Weights of a small transformer language model.
Architecture: LayerNorm before each block, attention and MLP in parallel.
Each number is 500 + 40 x the weight over its row's rms, rounded and kept within 0 to 999. Layers, rows and columns count from 0. Numbers have three digits each. The size before them is the row's rms in percent of the matrix's.

# layer 7 MLP down (transposed), 512x128, rms 0.253, rows 356-410, columns 0-127
122:458432479463566449501474525538493498428506554548456487550438551494485461493539522447585479505484460509468517418451465589452503553523433492500503555526465563472491531492493550535482475475500497466538460428502548455555499455514496527563511584509489526456477411456442538507504493456473554470504492470459433561500528536474517514453504568469542465525505588526527474450458547464532517538538
103:501468464499442505423462508498538473530473540477526522532438532512526520481450420545387527546501463549511507511495502483552437553586515489452488515489410496469482472544505433546506500502567446500550398502486533524538529465472456474508446512494517556504491533516493579541500440495579527502550445560523502527449515493576453501536450493492499493483497517502637470563531497497493481495517
099:474498488478459509501513485535479588456439466558539421439463474503478482523442476528487443422491493518502494544547456477501424502551489543510543557496523506520543499482492498480474548533494513462459499579536555482481515520473463407522577478470540475504483544415520499445561544462506443481419486466563511528547429487558469493526551589527460562496521481442451478528439540531519525446553
090:494552466531487523505518473522472531544449558470474495560514473540526494471521453576482498451522447496491561435516463431534484496431496561505550518511487515498506516509506567478488521513554494511468434436441502527534476437454470531497499530387523513483550413500496439465564530497482506536506465519408577519539566538486521518516464524537498513520528487571366495488508507526489470578586
105:501534425510476458453440560496526505525485511442500442459534411509519533455473495468470505593509506438545489495488503532568424452445472581512476489542531452479503569557459536532479419531444500468502461487484517447487464513521440562581449432522548478485524500499574502540495543539508479520476443483508553484550464534448430537501546471488426468502492505521494527454444479499489480593482
097:480452650514501493535518497469488477436532452520489552488464549519517541428550503548534476479548444513488486546468498495484468528555495506483502540499423362497471439543476515523543436542518554506449521440514527457548515510468513479501489480459498488493469436511497541519512513445511471487517557500518480495440433544520587575459545502469475520468465535453527459486409539464479487423506
101:492521439439511407503498506498484519422477525486433508490558483449611461505529562472562518546515530477487584478365531496479538444495522439456464515476514489485426509491522471464502559530618542459568457470500495480537543500491521516523535514507460523478423466480463478517539444527499510511501454474596451476528515502511516458450478464484489492459504526474535511510501524461476536472587
097:472472506483515539470505501501424503450472534497544466490496483476529457527532554499444552484476423505523480458562507517517486513489564506495467518560492356495479435544517513523485511438441431522565470496514530541510446550498399469491569496407500461516560431538466517541571526481481472458454399492500450447502557537531541551503493465534509556510471523525577538521510534532488480523491
101:560440439518470466536439477571467445425502539487532508447451519477524504476466475519508497468514461491508479514545494483451485507545496483483486484519484637495460570518434533516495468441456491532598474441530555453528436453496540428531472466508500474562508515530491498524485463446460502507542499510438464398547468501547522485506525473500478503497499427514570507574499553592511543561507
094:464498560496530510436528468496536496481454577521482464479482531521497506504528524471497537524500474557441553526541486543523531466468498505497537530442531454511506537542459511500531565539499500509515543551395502472454598485536483506532518550420507506467474450527490536559448516466483524435472473551500523553510529496582550470436501576488554446534531434553654462457508492477471483444471
110:478517516512503484548542515466559441443486517498522480507469530462479531463457515510525484506518500568579552462487587524499472381527481496514449545502452565528492509532454526430540530524533515521551568546574491474468528576467420509444481487487533559498478460423563578500448530497485513489521441498564494531421433446514506495538500489490501466506509538498424514544438511425443525483534
106:473533482521413559444449473448465416448501479571512444506488552484462520479478519594446488547531439464537473588483493476505451497473560490486545478489466460466545531518435491491458504442466573435515518476467530546484513511455492437506564475450490540462528467540525519456523469426546497545459464540480532497464563521513547483480478462525415536506513555526518459577486515537444455558492
090:507452451476520494514548484450484493487408561559519552532528502554482523559514532459522523566507491511511506574528498512528455484564482565509513450463512530476573472441468467498492477454384590488547547523493551513487523527453451485521478461494540482541526503546456448500482513490498510496448526491539477537466506522597456485465519528537479434480545540516490413608463397493515475559508
090:496523520421560449425573517490474493498425511560501492460525521443545483474481425496481502526496508478523516449550537537542479533488424523502524493524521463492613485464527438516462508475599509555539478519546524515470510512488447557419459438526547539439472518472493465544490539484576499507442531448497493507457509480480446491472459470472547518518496487544556596496555401446467476516523
102:489468524550505530494500431439502471441464544448461455494476479494509551431553559493504508537421486540473601515487481518426533502482543466520511577496561498477524526434483501420518556460525577538482545519535499565466478451545545494508468519504481526455430459571498496495535500394471562430485524510532476507491532524595486508543567481467468473544479482484458572477507450460547513502506
108:486488514473414546554531490554493464448547488555460504539457469409566532524538483525530480471540493567483485513494468465466516548485505507538395508516538465538481475553474511485445491518591488495503515496463517458459524513497452547541475514530487477505529505463528532476490489502461469529477436441521498490442549464516464411454574462492547469529507450520339551534487537570505443497552
096:506527585412406485459488503486463495487496447548475528478541494503465489486535544521556472574593464478499529465461502557438497563474497489526471489470448437537564495518486506434497452559466495496471402501456448499432511493484437526522483582514501504451460516476520479572464495500464470502523452434507479536474547499540552480546434534530604501521519522555478485456505547567508454550488
104:452468484448533473486556492481540460441435477526445537550478500483505487457473448481556384506465532518552496483512528537501439522453528471504459485492467519534478508433482565517490382524525455476569497541462505473484499489431471508558487557568495548488473463384504569578516467495470564475488507463497503568488512492560516537488516462550544460486521569512536456562539457479487558517484
097:484524504530486481497487492562526539469508464482485507529473469491574543484472536439470558562475476502454448490580537436480472464488443473515547546510433492454523465521447469488542454538611449511528497427514494490499526551519520482523524535468512527536505508575464466501571511508445504517462480563508524554548523444553517496500534555474500561519452421487539447527440449505444565377561
084:452459473515527457490432534548503504447553505472483576473561442550490519565486612447596508509459541616481437436508540516495403532516511565462526506460551476493490492559498460464452495426553459486539489520520510520444487501532495413524481534490409528506496470520496504533540531466465486503467480441458529446524530537508492507470522515538481452457535462501477505461518546507473471468562
113:506493437507519551473495558551520541572518472493502525437496479516478519540514494497567496494512524473461477517516460486603558516481475482477488548504504542484573526565492518511438513545370521537458461492564460516508504465529557517553469519516573508477495504471510477493522594532508513521480512510535505514534498463476455503508508496489561535446499480519316432450517515564486450559449
099:441502429480521480499479452520493498469462577493465492493550526516540516516548442539556417511444484565530412452567514474429453449533458452478547477503477440428505579487514556460540487520582458481506463477467507461533538583489496439500481559511574502524537445443483502481509468493506525524467477485510477530477505552489453459518561493536510546503575445487445534528451562500444538477443
106:508528428472473428506526532480497499495489488570478438511514519535499466616508488530500444441508581521431499535467492515435483584469538524508447486456535500417473500452540510500513548491560505477520517525461434528503545447515489469471456517534486520482513485507529617461451436461507532513494398525546419502508527468492558507509505474475446504438598527474549463500488549534558535497461
102:452490496497519470426546457515483504471570525437537510456458481500459525532509477527448526468428532478470512484485528547473466539521386515505497551593498499546511466428573479410479511500517470472504526476575472539470518495544474529611491523489458529514493460533531538587421436459496547542454515516433504535502476535462479503493571509443531449521505488462536503481452487562460479491416
097:486512519492428494511464534493470503449473555521482515423506471475484481526534480556573531510496483490532506595445537564458509486450517479484461485510505532516571512516533527461482516496525481558555471474511524493480459520511472523459512455502488549532471502620592547545484525483513495440511449519432416429563550442523541491459466511513494575553572452549476468568467476486525589433444
097:460456506469494489510496485557534508572453438475507476526464500461562475398464518466573476500559553480550542493439537501475490456520431550512477442534497437454546476512477487414480476511623481538455513507516553498487494453576565542519472502450494515477484475491491427492469540458484576519488517496476573447505488540518444548467590473514502475514492466514508491502487454539543390523525
103:479476541506480494504520414507517497537504437478524478552485557498480615525437420468554535526567475465465501466523484489581462528466430522532479485439534614451565467527538558540487498490386512486472483491510533499532509462512500490559538470502504483445450528581552497500400531479512430530463554496535504514535424500489451554502497506533489464484518533497445540474500491486550470463500
098:485524486610465495485480467461568572495506504436477535521427494477495501477616548536498606551490442477575469556473441472475499470464507507541539563451508550458491473558496417487533521556475508512502467523503466460492507500520460459460557475457576517468516495542451471488428543475521499564477545540491475463479499534515565576529417526469476466501496478456461502537489478498480486572511
092:429478519536550463500523484529505438484531535523549470474488463522552443628489503569477539583495477535496505547416538542515479439550550431496482546498505410481528528543517552453540510481450514564517480484514471489547448475521479489542420494510448510506533470529592499545516472538513527520493467541420467442477486540475516499490553502550501537541516462543381462545494513535504531514524
103:521481567509433489449462522475449550536495456510520542451529506470424450497508518505525522453547510458506515477509438471492530527491505568557471428438547401516475486503524487483490459502698502439497478447507478528495513486506421483439532525475559447528555485476530509480476499561531471492421464480523460483451511477480527487504467483492508495481499532537610522462475470528515489449520
091:452515503534484576520544483530498543491491469472516510483545497489492560539462533581555579487456422460480426436581486541436477427487526515498469520494552507540465408526517509496516501428518490501425509429435525516488459567507473467457501457454457609499430471463484486470535438504584487477497447497543509514555550481453475508509484512534497489439493453510580485511513482570524500502484
109:429522456500449473522486465502524538452474513503531567577459531417510481564519582526471493524503523509532446509460611487554515510540524477567525515427526476537462449481478481491512475496563523451559484530515499491512472451538507525505483448529552484519532488414481518485482477506513488486570468492576478507395596530511505522518505544482478439483498452420484489554549546440564520472582
101:547435445542521497556493464496579449525502499565520563493387500520537479538448489513490456542515436494437522490555428516531465426532514557492556503522480453513430550483486487555486458498456499523512492533447518602575519548423527561486479462471521508553448448565509520541521528512479551477497540457537529516511470532547501489466520498554481450545530543462582540533516509534481470501439
093:513540484498463444554504528495536461462465458496483466498475495495519524433496457492459465524441520546483538497610473518543496481524551499518536516494528475498540478456496484472519524520722498464564483529479539540496487528512410505523526555536500477494488573509456593467474424563528534512488570421503502505542537483495504535486535504546503498499457494448489494447500436485478514528529
102:527372519572507579504483500458513481507457563539507535557501510526434534464505485525525569557438492543456445540477572550449547487514480525495486521499521597474423497457481494502486475429496538540435510467565513488469481490560520507468560469507523506426483487586430455527483549491534521476499539465486526423480485411460523549494468523477515486475536472446487478458565483512544521534493
113:439566482485486485538507503455461494523485503505605511462461509521495465496487449475577515467481472511499483548516482372513472495518598461495588506597498415487419530502541525569519471476570506516551476496500512499532480515427460444524508532471534465597491509508516492531553442472457538496541527528475497521501505530608554426507524528518525502492472523494519523544468547501417485480483
096:447510446491460507544591498457480573466545425470496543407471547460467505542483450441544512465527533487567542497519587456509462513514498447489532429509494529484525505442537476518499569515502509426573502485573463519491542460478444503498490421555467504499521444517484535537449512531488525504487549453476479471491449459445462469496518564512510451495549477480476541522578499442500521453612
095:522546490468597433555468521530519488573515516550505508438484449477507434481542558500489525517539568520514530493508502503545524523477448468462426545588514444410511483464547573436495561485485462506493485486475524593584521485505453454511447472479524556425463496494445513517477455511525527500549483481498494495512581517434471468514549496484491419509499450457554455521436522466501491445445
099:545492474491523493544536474540515434449472457551503490551509561484471495482560561496469460461489498485490505531475560543515516539529519434491546532403481574480450514528451517514476406474475473528515428506451512431486492473438560565461485483512527524432481437485487424479521465506508492489510422535542487517544517508396467551556519531450512469448457525507478520596580546497462440476531
095:484482539494429481541472486494507416505454470498524478494516473495530506413575444553482495571471493440515534429527490457463469515437544508450477475538459470420509492503483478499471478534547516546471493481537490406506426489459466526489521514434483559463457491526412467487484535465519554578549396514474530514501471487527525464454554512446603494557456499540594507502536486480520468463495
099:462446521493535449487477516433512440496520559540495476496489555421526427515503495515502541552433472537552464533500506505490473523497511466502473493467479557445476476507478496596469396521572547473501455499493580515491493440461393538530441468508489532502534491479486483512492407448525462466498429512476468506534537508462489479508524536515409500515491474407402414559468510512532512537515
099:566454479513469592531467542538528459538459469536498509556475549460558509495443595484455519488492484486496527390468470479466531525500473584482499522440538524516479527455497505543493400512587479433471503506468501456503475510479557527535473511517520473541484524452576503522465537494516473461517457516480512519570509507519500503568512461494481476416529493562334484481505513514500493457464
099:481586483508517479495492575485440462466572465473489421505506496537486550529451523550517521476478536522458562503560473520551431515480501477483497515539553468464497542459511594452515542494496454480562595473526482516471491462519497453513417560554475498407498527516537509449437429495467524476569509507525482478574541453451513481516451521515459466474484486500636536471554471531497518480480
096:478500507480447597468536501572483481543408527563453442524543539486478494430518534463593444532518521462473489463519502555486447593580579527551436460506499488501556576502511420483526432507484554483509433535526579564512450470473546510525512538487506455457531434472542491491503534451500479510462482452511527482474467523509449528507439489517503513520532551487441534507508554461494468508521
101:483466452555502458550513533570495503545444508539536504453486525487474459414463451486560468480485530577483493448488454552483478429458568600517513484458507511488562508513507398470504544479461501512519462541540495414492504509536583495533447517438482499534457407519483557452496469477428516483510498482519524478446466479515492462439480470466512487492511511545547486453491516442494551494624
077:512513482544473515476549490509552395509545526534448537492517472564490516513449427418502555504498527465509469494509501436597540531539443501557528488484447513483492444515473530488521527466487511528574546430506536502527422515536487561532489503533480481497454552532521497424546533543503489475457529515477500492533487544503423508558510464519516499494488472504684538531517441564496535506462
089:463547556495498497432537460503572533519491557587504447497502470520539518499580571497509514505459565487454560435484500555454451459479505479543514504543442462503476512485567544476454590481502520467472489509447533435509472460495481509441554520472479515487474439602509467601524452456540524559469484492530509515588542453496524454541515481473550491500529517573439572465486475526467483470504
105:403445532480530499543477488559493487548454469503498520511482431478573425535461567442519501516491546565445484504530418488494442520481532531427507460459497540440530593522531520517494461512535457448482540497502452473537505472521574491469479530466465500494476422565407557450474551547549455544483506515525522525467507511485409485510525468507436502494534518530515444434443505460508446542481
093:444530593499494514500535495499475518462536504518528534460510540606445529489497493474503490482507549522446584514550520519516450474472490467531462553501440423512427505497529479488504541483528484518495538447488507458474540523519480530477526528532479440493508478527531427563522504580505466463566445536567476477461465479522581557463513449490444499504517499519637471428432499451463484401479
102:559433509515504491484493465528516558491448407479514520501502443475541496497444433494505521523518535495422529498534437528440523461505439523517494554499536513508494524454472481505472536451540475506450564498546491511477497436486478503527598489593595482522532551428527585539504416523448540517439509545475516544522530522531598451467478477562530518508513434501464494458513420494456484455540
096:439563545512479420478502515541483475493554528463418480521494508512437468547502467529576461519451547550451535562527527486525435538492479494498501529515465383456524539425493571448479454490516448506540516513485535559534536432534523481466538478549451555421418491510483530478517529506486461487538474524546471463524547519539586551474517471475503504481464521411519487442498528478492569465551
098:536437503437505490494527522527571510480566524511540566434481497493523488426448467541486525477506464467494530496491479530433529498494479403491484537502537528549492540515536519505512543507441481547465495503474513510459456511369472565466538499544582502484511554445537557500538456456488502483510461593537486486510476458566460477525538546517504498484573455514481558560534473551500609417465
097:490491514490511485545505525518447485499437474441576428462461495508538439477466519591445506498539473466465551497492481537517537496489552465496464484469523487453518536431515562516497457508456540560484519431553510493534488521456433468517448539518492597463553503435480542444500449463549450507523467494486474496582421488549537524509522495596499516560553478578602459517556551517503478492470
087:465476451509488515460528493469488418483498499558545516489511535417497503490501500473504493496502507548535496407569498489549469472526474526495493472382479495491524536491520476559433503493470539517502477463469490507456499558390504504534544549510418544550489513557529473502496476430529499535556474436557474508496467478628503563486578479467527515595553524502562431491477551455459483525538
088:519430508513530487502512496497460459447463542496473520485508488532460562461472432527506555425429522583558498512550497448474484524492496498491424499477488562487516535448507543487506487591407512519520490498452538419496516452464485455564483451532535517541492562507463469410474469513490558536435536536446446494528438508521495485542568482512479493530536552449606539462490503434539443453488
# layer 7 MLP up, 512x128, rms 0.252, rows 357-410, columns 0-127
106:523460498464519503483427507504510502482526542533512451610465507569411497443453436503556474568496500550495564506500428463491419511508513501427504482500449546458499536457530544575474471400497524487517466551498539536458506436534514467526479544483453451497537478487556564457459484559564492464508560473411540536553518442513526521544469480558510457460535507472551482532455514497535495512485
098:501534474493587544525482487515513432408519500502494418509493397554549442456518455504517441473442502471544558546451503517458502554538480508508522493468588477445445497534501475521501549587476475477455482537524536507581532423578502477508525535542557491491450566537486502516524442477521461464547492502502506534533529540484469494551431539484488523535512465468500487478423482535418497423523
100:462564491477556544495501496513507474569408492457472483474514484604445492560460518581490526563453475480470493500484500451529461430539495471504490502461540531527517563558416523437508577567550522466487516530517513487471497527541465521528508421470449504531513473504442507511509438501505506549465549478501475457407524541568454446471434498479490496498450504445435487428510482544540490564563
103:494548544530479531466527479450518514507499522442471373520537465565503546493518386519511466540500477515496504446501447486520493570553536523521530540579527548447447445477494448490529476527504488485502524471541433492513546471607573490525484425497480547464485488511521572465484478484551529467531514428506549475503470520570541443478432505430474478485492521427535555530551525515478515467439
099:511515422538473509503460503468462499481480504467471446462522429407465493550506482503513578521468552536497547468429501510535494514456459487475519457505560473535544471475491492494413543439514490466546453526406476501420471505478464550499535425568497431501506507517503404450487528548492531554512514473410468443537485472490423441477495594471491490482516461519566496533529478553538524544461
101:488496478578547417435469474466440467433495470514507534470527507508506483522522568508522498499484504567524574498423512460540521544519468484580499490473452513487490532538516473484516484522522596475449503500499483568582492453512481505475509472486425534569491585554497459556583496468514495531439569528453516478515460412510482459519470473529504399505488549511487508484420590487494546464528
113:505421530466486466496489479465484492525577547594525452512511476525526491526392524447520475489490404499447485556520517511496460556521507520435468432486519427429547459507519471539483515512433497559547543426518386539542523547462462537489491455484432507451534514513466489461472517500493477465540494502488569561519537525449526539547481563500552517560458530528509485520493482525589503530533
101:529503460522499544460569505414451512535476452423483448538514472587440452512536511482454506569527463492515477506543473576470483452467443483477505596499464533497561548522545473468557484523476574533484565475450460519451442542446575531454528515541493543518536445533509474479481471475524471420498509495510519538504538477464452558561517521473503425526483506518520572510465469405458481511530
104:464541493456493508555471504492478506515453489446526493460491479579467501453500509527519471463474547477545491485517461467417496524495479444507472536498464493556583563571506386503492561458445532552488536435609520537488450523521459515457543476517490522537597560490485488520510494473476444521394551550478455440515514517480503513485433460552386507507495522541498512485500492486521547567523
098:575539565492500492556570520522518470517475497498497471482526458455492541476443366565519551535509440487484540430510507461518539585502525478481474475482513526507479462507444439511456423505423533451459499454480483558455445540504515524495406547494471570604490489526452515488513440504503478498469480487544532472499458518432455461533513433476432472567449538502508565462513487495516484504502
108:509501479500511470521619426455479489491475481482464383518461509511515453521462462396494492449530469572510535488508402451533557474497481481484500536521468529408469511511583468456498484511436470435563493497518440498490434545512583508554535467561498509445517542560485462548515513550503494406504523496466505559515518526512469465482506551446488519501508537514489530528505574517437496495482
098:450527568452469550579521493562517484464485434503418492432474490520552468528520460473506454493490434451505540548447491471511533423547488525497505573488559550556420472462475475555476468560505460454448455496497539543441460551530535506493454509468483510523576517494539481515485473468442437486515494481561473465508441596449515430472497514509538536513512444416486434454502492494468520542512
087:481484455527506492517569527553526499459570463469470475527545504494503442593500530469511508513516438529528494600520463541551414508444515462507449533515421489480424559528445471502537493469489482519493518522445486538491473549484502465512470517491426520513566552529482499446462467461489540494519467503474459432532496435512553494489510555605412515506524504430422408525441468500536494527541
107:529528578499402528479570458498559439479488472462468483478594528485473493473480418474540472462465497508470523479508391458505539526447433457493482515466525521468510499575491522531532489482424526464511463568547489535559473437470505448530434493524508527529394447511481553464509522533450500511487486497536474515478516570500500491540544425480485513499435515442509577463439472460463479443505
098:514495497545407500428563489505492418473491522508503508548531543460451513494450426540479484523473457526572495468467550490521573450533547521519508530526495478534463482605525499507475480557513511505463555532518449476462555439527496605456470498496480535484508547462502517491582485495479485514475458463506499550528539484458522421425452515391448476581509443510448486524443525521507564469518
093:539469500492538538458556504554503493494539519498488517552526559416588468522445431534457549470410482535488504442507452477515534487569509478462499543500524562533451420521491460509482445528503489515469551563463505472506460503582507520460541526522396438512521514534517440504467507533509448451554452513518559501541441483475424468502532466497489510508436516514544486528480470489604576557512
103:508466513491519527554611426473569486570575542503489494473505539470482537502497492450470536499480488521531423507499508458503453497459528456486485508471524490421459566576520540485467487495472486435520526503516522549453484490510538474488530518503518481482563434509537465475483564461465496558420536511613455560457441519437526537506463533547488511559419569506497544455499448414534522499537
094:533505573510552594525479450483451562561506509549475555531518507600490473494531509512537544529553493495538419511461438467510598488569529502452433457544588527460517488504525456494505490496550502517518527471512532553523577484497470471546528555560504411528555501454439434525537454468470500517511460469522495457497477480566490453542566484490523514561465503508439487508473446449470466489497
088:501405524506524502611585499433490452613531437447469516487505537468510455562533500477532502534518489485469508551488496433505543462489504567555519517522472475514591506468506446536460464457548528501508478522423453495547579553499555530563470439465507513554530523452493431477499535473499491504509510455497492515516455530463557462538503486432517470484480573544482566531492425508492519450517
106:471534525475551479493538420456473446513490521506466433527460503520498541431464563513596461460487469484524464502481448461483551534502445453545527513472572569454501476506490413459536438502510532468476535523559485503494528558440568517421529561554475522517539441468479562550491516514560453562564561439484484522460480477467488533508496497499550469579504471518543464451500514518580557497519
099:512485508533471483547456563531465550492520496467456429553504513529442484589480469521487503530470553455458502518509530517582578507479439519514441459460530483577525565520548464481487483464502504521432491500504542537505490424471484496462440474560474480518526495484508433511471602518600447516513427498470561491429523442531538526489538515486456452527385518460516450512516425509522484524521
095:486511497510473499400519510540469463597459536513511468574475539498455477442529467418524605453494484524487503471428483423504470531547515463524511520528449488465546556501567521511461497485510507510497511496429534509514494504477500513555409442470532522547506492531507541546493528474539529461496547519531517405546465497614544437512497440463522516463473484445495399516557443498491542514489
100:537485480500465532504513546516521487482517476467501492475575488530502509476483525476464549499503496516446411546482421468507495491418493519480490537491478466479469526521478521502427457472486484509491580470407511569549530528487495514528466471562454542476553472491473510440436550515546508573520515399496564528501528462553457531542460432541525527556472549429559523499503440392513419583485
093:555481519466448493496512473528497432460446439405502452580554515542517480446510436426515485447523524449506498492522561516493508492570471456535538524548448520571501521472513511562485428469491456464485513529507484478530411504490519473498518576530472543432503537485545435542431475547546504514449546493466555448516496488473542522480467589508531471558522477464506412544474448500454505452446
097:526566515519475574516503455531501522411512512540491491533545576487532498485524422463492536479462583449467545500431524511556493450448457561477441476473459503556493516459455581534490455511497493523493477507499520507499549493512496489411493607616429521475534526464506572527521523469556479474548527444487453473506507491490438504532549504511429464527496447469483504475464588566506488520492
100:569504558464531503485499502485440444571528493518503437534433446511512479476529494574468513510502404451543468439444508503496556524524468523542488495481494532540526548596482513423454535466489561425530517445541487554502477589407558531508473461484461593517540593521504482475532532520538523475491523562485460428506507533496485498535521491442456503569523496463530496479505529441498545494514
098:469523515559490449485510480560413488571506495444541481473478489508476474498393592439483378455453444442511500512485543487503522546468513492530539454483507556419462539484520499535494433555562542492530517486423491506497481465558528496522582483505434480457507554567489496500486532464483500485467527483429540511527519457468477460448509488450535494580473480478568547518504515510534465430474
093:441476502502567460505484434460515512487465526499538511440513484490535462518440435512551492505422470507507527529456451504518460488500453517457504528520438443477489535503536485558501448452380499440494456473583514581450462513521505502515579547530527443461508526529512440497454505501446526479493633521466503446486471527552486434573534521493552531434552495455494469472497447436481461515500
096:528423488527526526491529494431495464506471537480516473481411491514495484482525489531459470529466442517457534509531435387574443501569523457502424499538523487544443552480497515535472540548519515550470478519478504486471506475472517496543480534447447460483455461500445497508518547520459481522457630503516510432568472492543464475448579533434466498513453522464605439527534488518462543472454
094:523503514479411524556430520502518539515499493509449509481517486497504588532457468513489564548570530536419580468492529504453475565489515480477499509513522563567554435519515504547596529520433507474475536515459551538545529531482470554535522483425407485516518563480526437560442477519548413539482467502531510457498567570473491573505516500527465465471509494456462463486451497482539454530479
109:475557531526461485484536516529443483365506425533490526508491473491474515520506512504539476478491478505508470483430445487484546514534492479440412515520458477458453553538542463529491543511529592557507500458488510481501560509463450544504475520469492535522497586494564492497511421529506540511434448480512484495643413501563497477470529530469489524562429484450445526548511450508534474513546
098:392444552507548511551549449491431584489514508463550496545509503510475550526476495496471490511526438483463535506524439507440457457525464544446495454545566454505492498469495484522437467561398493422424504527493494495484489453565539518469535523547438479542492564546479447472518527567550534477519513522549437493460504552468473455494515479566512469555556505526546538457503501497500563550552
097:487542478459488548554533410491510400518449454559486527532572483583511481453490440457514434457538484503508454487507457517483473508457481412540487505487477514528512449473525508519570521479591545504516534480501531484492500422457507547458524469474501463539480531518479509574497518519462535459527552450444507482497488552494582464501449564564518514420495447450475496428507539509501489592431
101:578539495484509517497572480516469446496516491578534482491518523470490580452554463485522439459446455486529499611530468526440491450512526569472599445436413542474462504499517502559531519509480495601530544563513510529500513546446524498478495492484515522512495530510474525445444491514469500457529542414492476473452512567500511545504410489468459508564518453544486479514551546495506580537480
104:472419469447517457615523508441523473552448539515573481513410537531503522457516461466479547484530552482545553500495496422473515504506574535519546490581548529476534525513457501540506562513472413506476544433559547505506470456519457554473509476499498518543487496467502493538510551519509425490454473523481492522504443498568512510500486470467512411544417432474402468494465530486498523509544
101:560525446550539493488436480508517495488427498412447525515458491543546480506559448490534489471590438511465515507488538444568449480511444515505508516372466467582537512490566525449500504484497517537439529543443483512526517520475515554528521518516518459562500444506450503494533485558472433528504485458473532478483503513545518563490485539496493502553521411553440539541558450542563433525528
092:554421570531546510467468489437523475552496513538454447498486481535475536546441513494488525527463406454489440518521472576539460511455537493533487475457509483420473467539459492508443497537407561528501537485548454480492522458516509509465553508467493471552481502470521419537475484509531490451515498401469470481499557443518460504493536598545463374544541546497537560531500486508481479521500
100:583478499509531516531535488535592472521477480437474507531529573578520453533537476453581483456468507545423509504518547450484465541514547430552561456435544506543474560561539497519411465507509441447444422466516536530539499521503493541465452447524539473488515478507487480474452492565516554533471530540462481526496490486478528539549433578487464475480487510453531539465497457473517478477412
093:524434503556453516460500545515494458476559487555507499519501511508563511542539536456545513556414410581590476520506535418534511477527479485510442497503524477438573418495555592489510585550500506497496506498542443524474480452434470459532461455462462439519464539543558467520501478519462524475471538517538508533468548468548477473548510513522440509537514524485486511493432456468578443524511
089:538547469557503506526516453510500485560541537461514472504548517485424526487593457501541529488512514567536532508442499466478496454509574434461484467546480480500530520556471565479450501517545420549521458508469484498463551534556439567494524540535493466459524527465534479455601479548530463491451503531453571461401418454499447491512498537500526481482467545509528498455505469451418512462575
097:531542527551492487512484492463527481517524522509471467551507480569536472487470497492491438466522486485557426393543440435471506538498495563476536529385553515498466499457509453577444443612574487486472530475538496529419523553504555515494496511527500508513432500494544466545479496486537512441543504518516504453558482566437536535498553511453489465469484482520525454512566504422515516412522
097:532591509477519455516444408460521535542551497503546509473483510515523521470532521564537507504514453547506488518521513484503531468473488525482488468551450462518547465510516515522475437509422564517474520476481528547498555577460456563452542514515465507536541507411463513523516493476528461468495571496554530534450441530459447534498572419545513534534485499478546440579455454515421429605474
100:540490484618501464508514461482506505543475518547495519491485478473490526447442495503572606456418519504496523551549524484519443463474510492452507461426460583589479525513527505455466560543491415632529508506444477523508503550491497592444523492559535492545472524496479521504506514491434512475466571510528451483558505491493492511519435484536465556526522486524448490461491468504533441458469
096:418537459572484539551392532507489484585443545492547489530490514505464490516456474390535463477547460488497408471525466476459509555461500498531523477488528525565504482441487499492572449573470528515466546494531485541536507517551514484437490459461458492560467482513489440522491494483455460547453485472434558457480532502483556512413524515539454547509454502462507505550552484516460529556572
088:515534507453494425467509536486485518546477496495519488457491506468502424473560549540472435493572508597482544554456504550447458552510491533509480534555579490492576507465513534544515453464553487493396469521482514455453534510517541464509529504507511493458542501464628447489473438444502449553514526506593459459509554509514496553467494574530458551464454440528487497515469482489509516557454
084:532455550544537454451441565440482474533496478436503466562504561451458508486535498501491503484540478477494497515476567485449494523507489479571509508600530580471507494470505446517543517538416510451450524573459536531437449499477514498531435536555544603436470538505485508495557491517521474489565511516533524525449512487448453535510516513524472589492482497497485419550496543535475607465521
107:517571483577563448495474507494493491572445500502515483480565464484494446542505436461501490445473468512519571469478469481454508542460508494505528441568562487520487518497489461561463509541493464472524560442442500516527471490483544564532435470499433541451514394559437499460512485528569470519539529456496500560440510514583531511550548514387453478519497463504528549432508505500525529556541
091:540460395482444522498476468531504460519445535537482456574520445509503473569499449523437514491535503466530471519538424453486528533474601490468500426505546497464530548499478509498482470474509480476507490487511560494535502549476485490467469533452464387518474469463554503442530489492575518455533556535478475452468489508442385497466438477474506510537488525465575584486508522525431530559456
092:589548515529457517485530442506412476502537543534548466561468494492501511521494411490504594500505409499533419526585522475522550497515498432522451449486539535525526482587512514497563513466455545543498566476432540510521546461448592538489426515506479464484454523443486581442545481500479470474490474478520505511508547519533507526507466473427540486517489524496450490531439453463495530467523
096:524485499561468505498510493512482495532410411490432435538477488532544533487469509427501549517559503495479501524517590516484523526450502514530493436455537472452496510563517476514520527519511543502507502579528435444484410473527559501434504527487509475496508450415515452521511555499524488556526504541466538543472448423513532538525505513402515513526539597480451530564514512499380453483509
100:473486540439532439568467465446524439511561490554505534466497494502433486450435519475507510522466448480505530488437511485408510543529529479509445452466469544493507574487517443493477507474430516532502539499540567487488566506515495555443515556550508474495482490414473534418511474588424518549507569588469535492522475464495489514512427482527549435509555435467491481535469566475540474514472
091:519511515502492536563525463522494562514580493461470454467498490507569480529521483521536482501476476572545513536504557430517501448506459495464483527569478433500511514517529546503422552519534503523565506554485581501484492537520507563432514550517496460506520534534565541476509423507552515458445469512471483518450492499373445496585387457441528482509497469440477493505476442541435468503554
085:524452548542514524502461556506508510536571462466453461586509446429526528448595509421554441441490510557536487438421400541484532549533477518470495500403456494449515493511455427519470504520524471563492501493527443510547541468480479475475483516516484556464511477483512509527559479517491524521553506379462554460493521488533420528493522466470481535480484518502501549506562515548474529481514
100:508447522489508451490489484435555502551481559462434446539498514534499548530448486448547498449523452456454550443515546477469544491460543462549565508504542492498485470464524405522511496519442477520473505456522521545495568522558482508567457532566526479488495414507453445465541544581482440467453514473556436570474555486484565551490464526464488526518513458487511636507505488454488502511496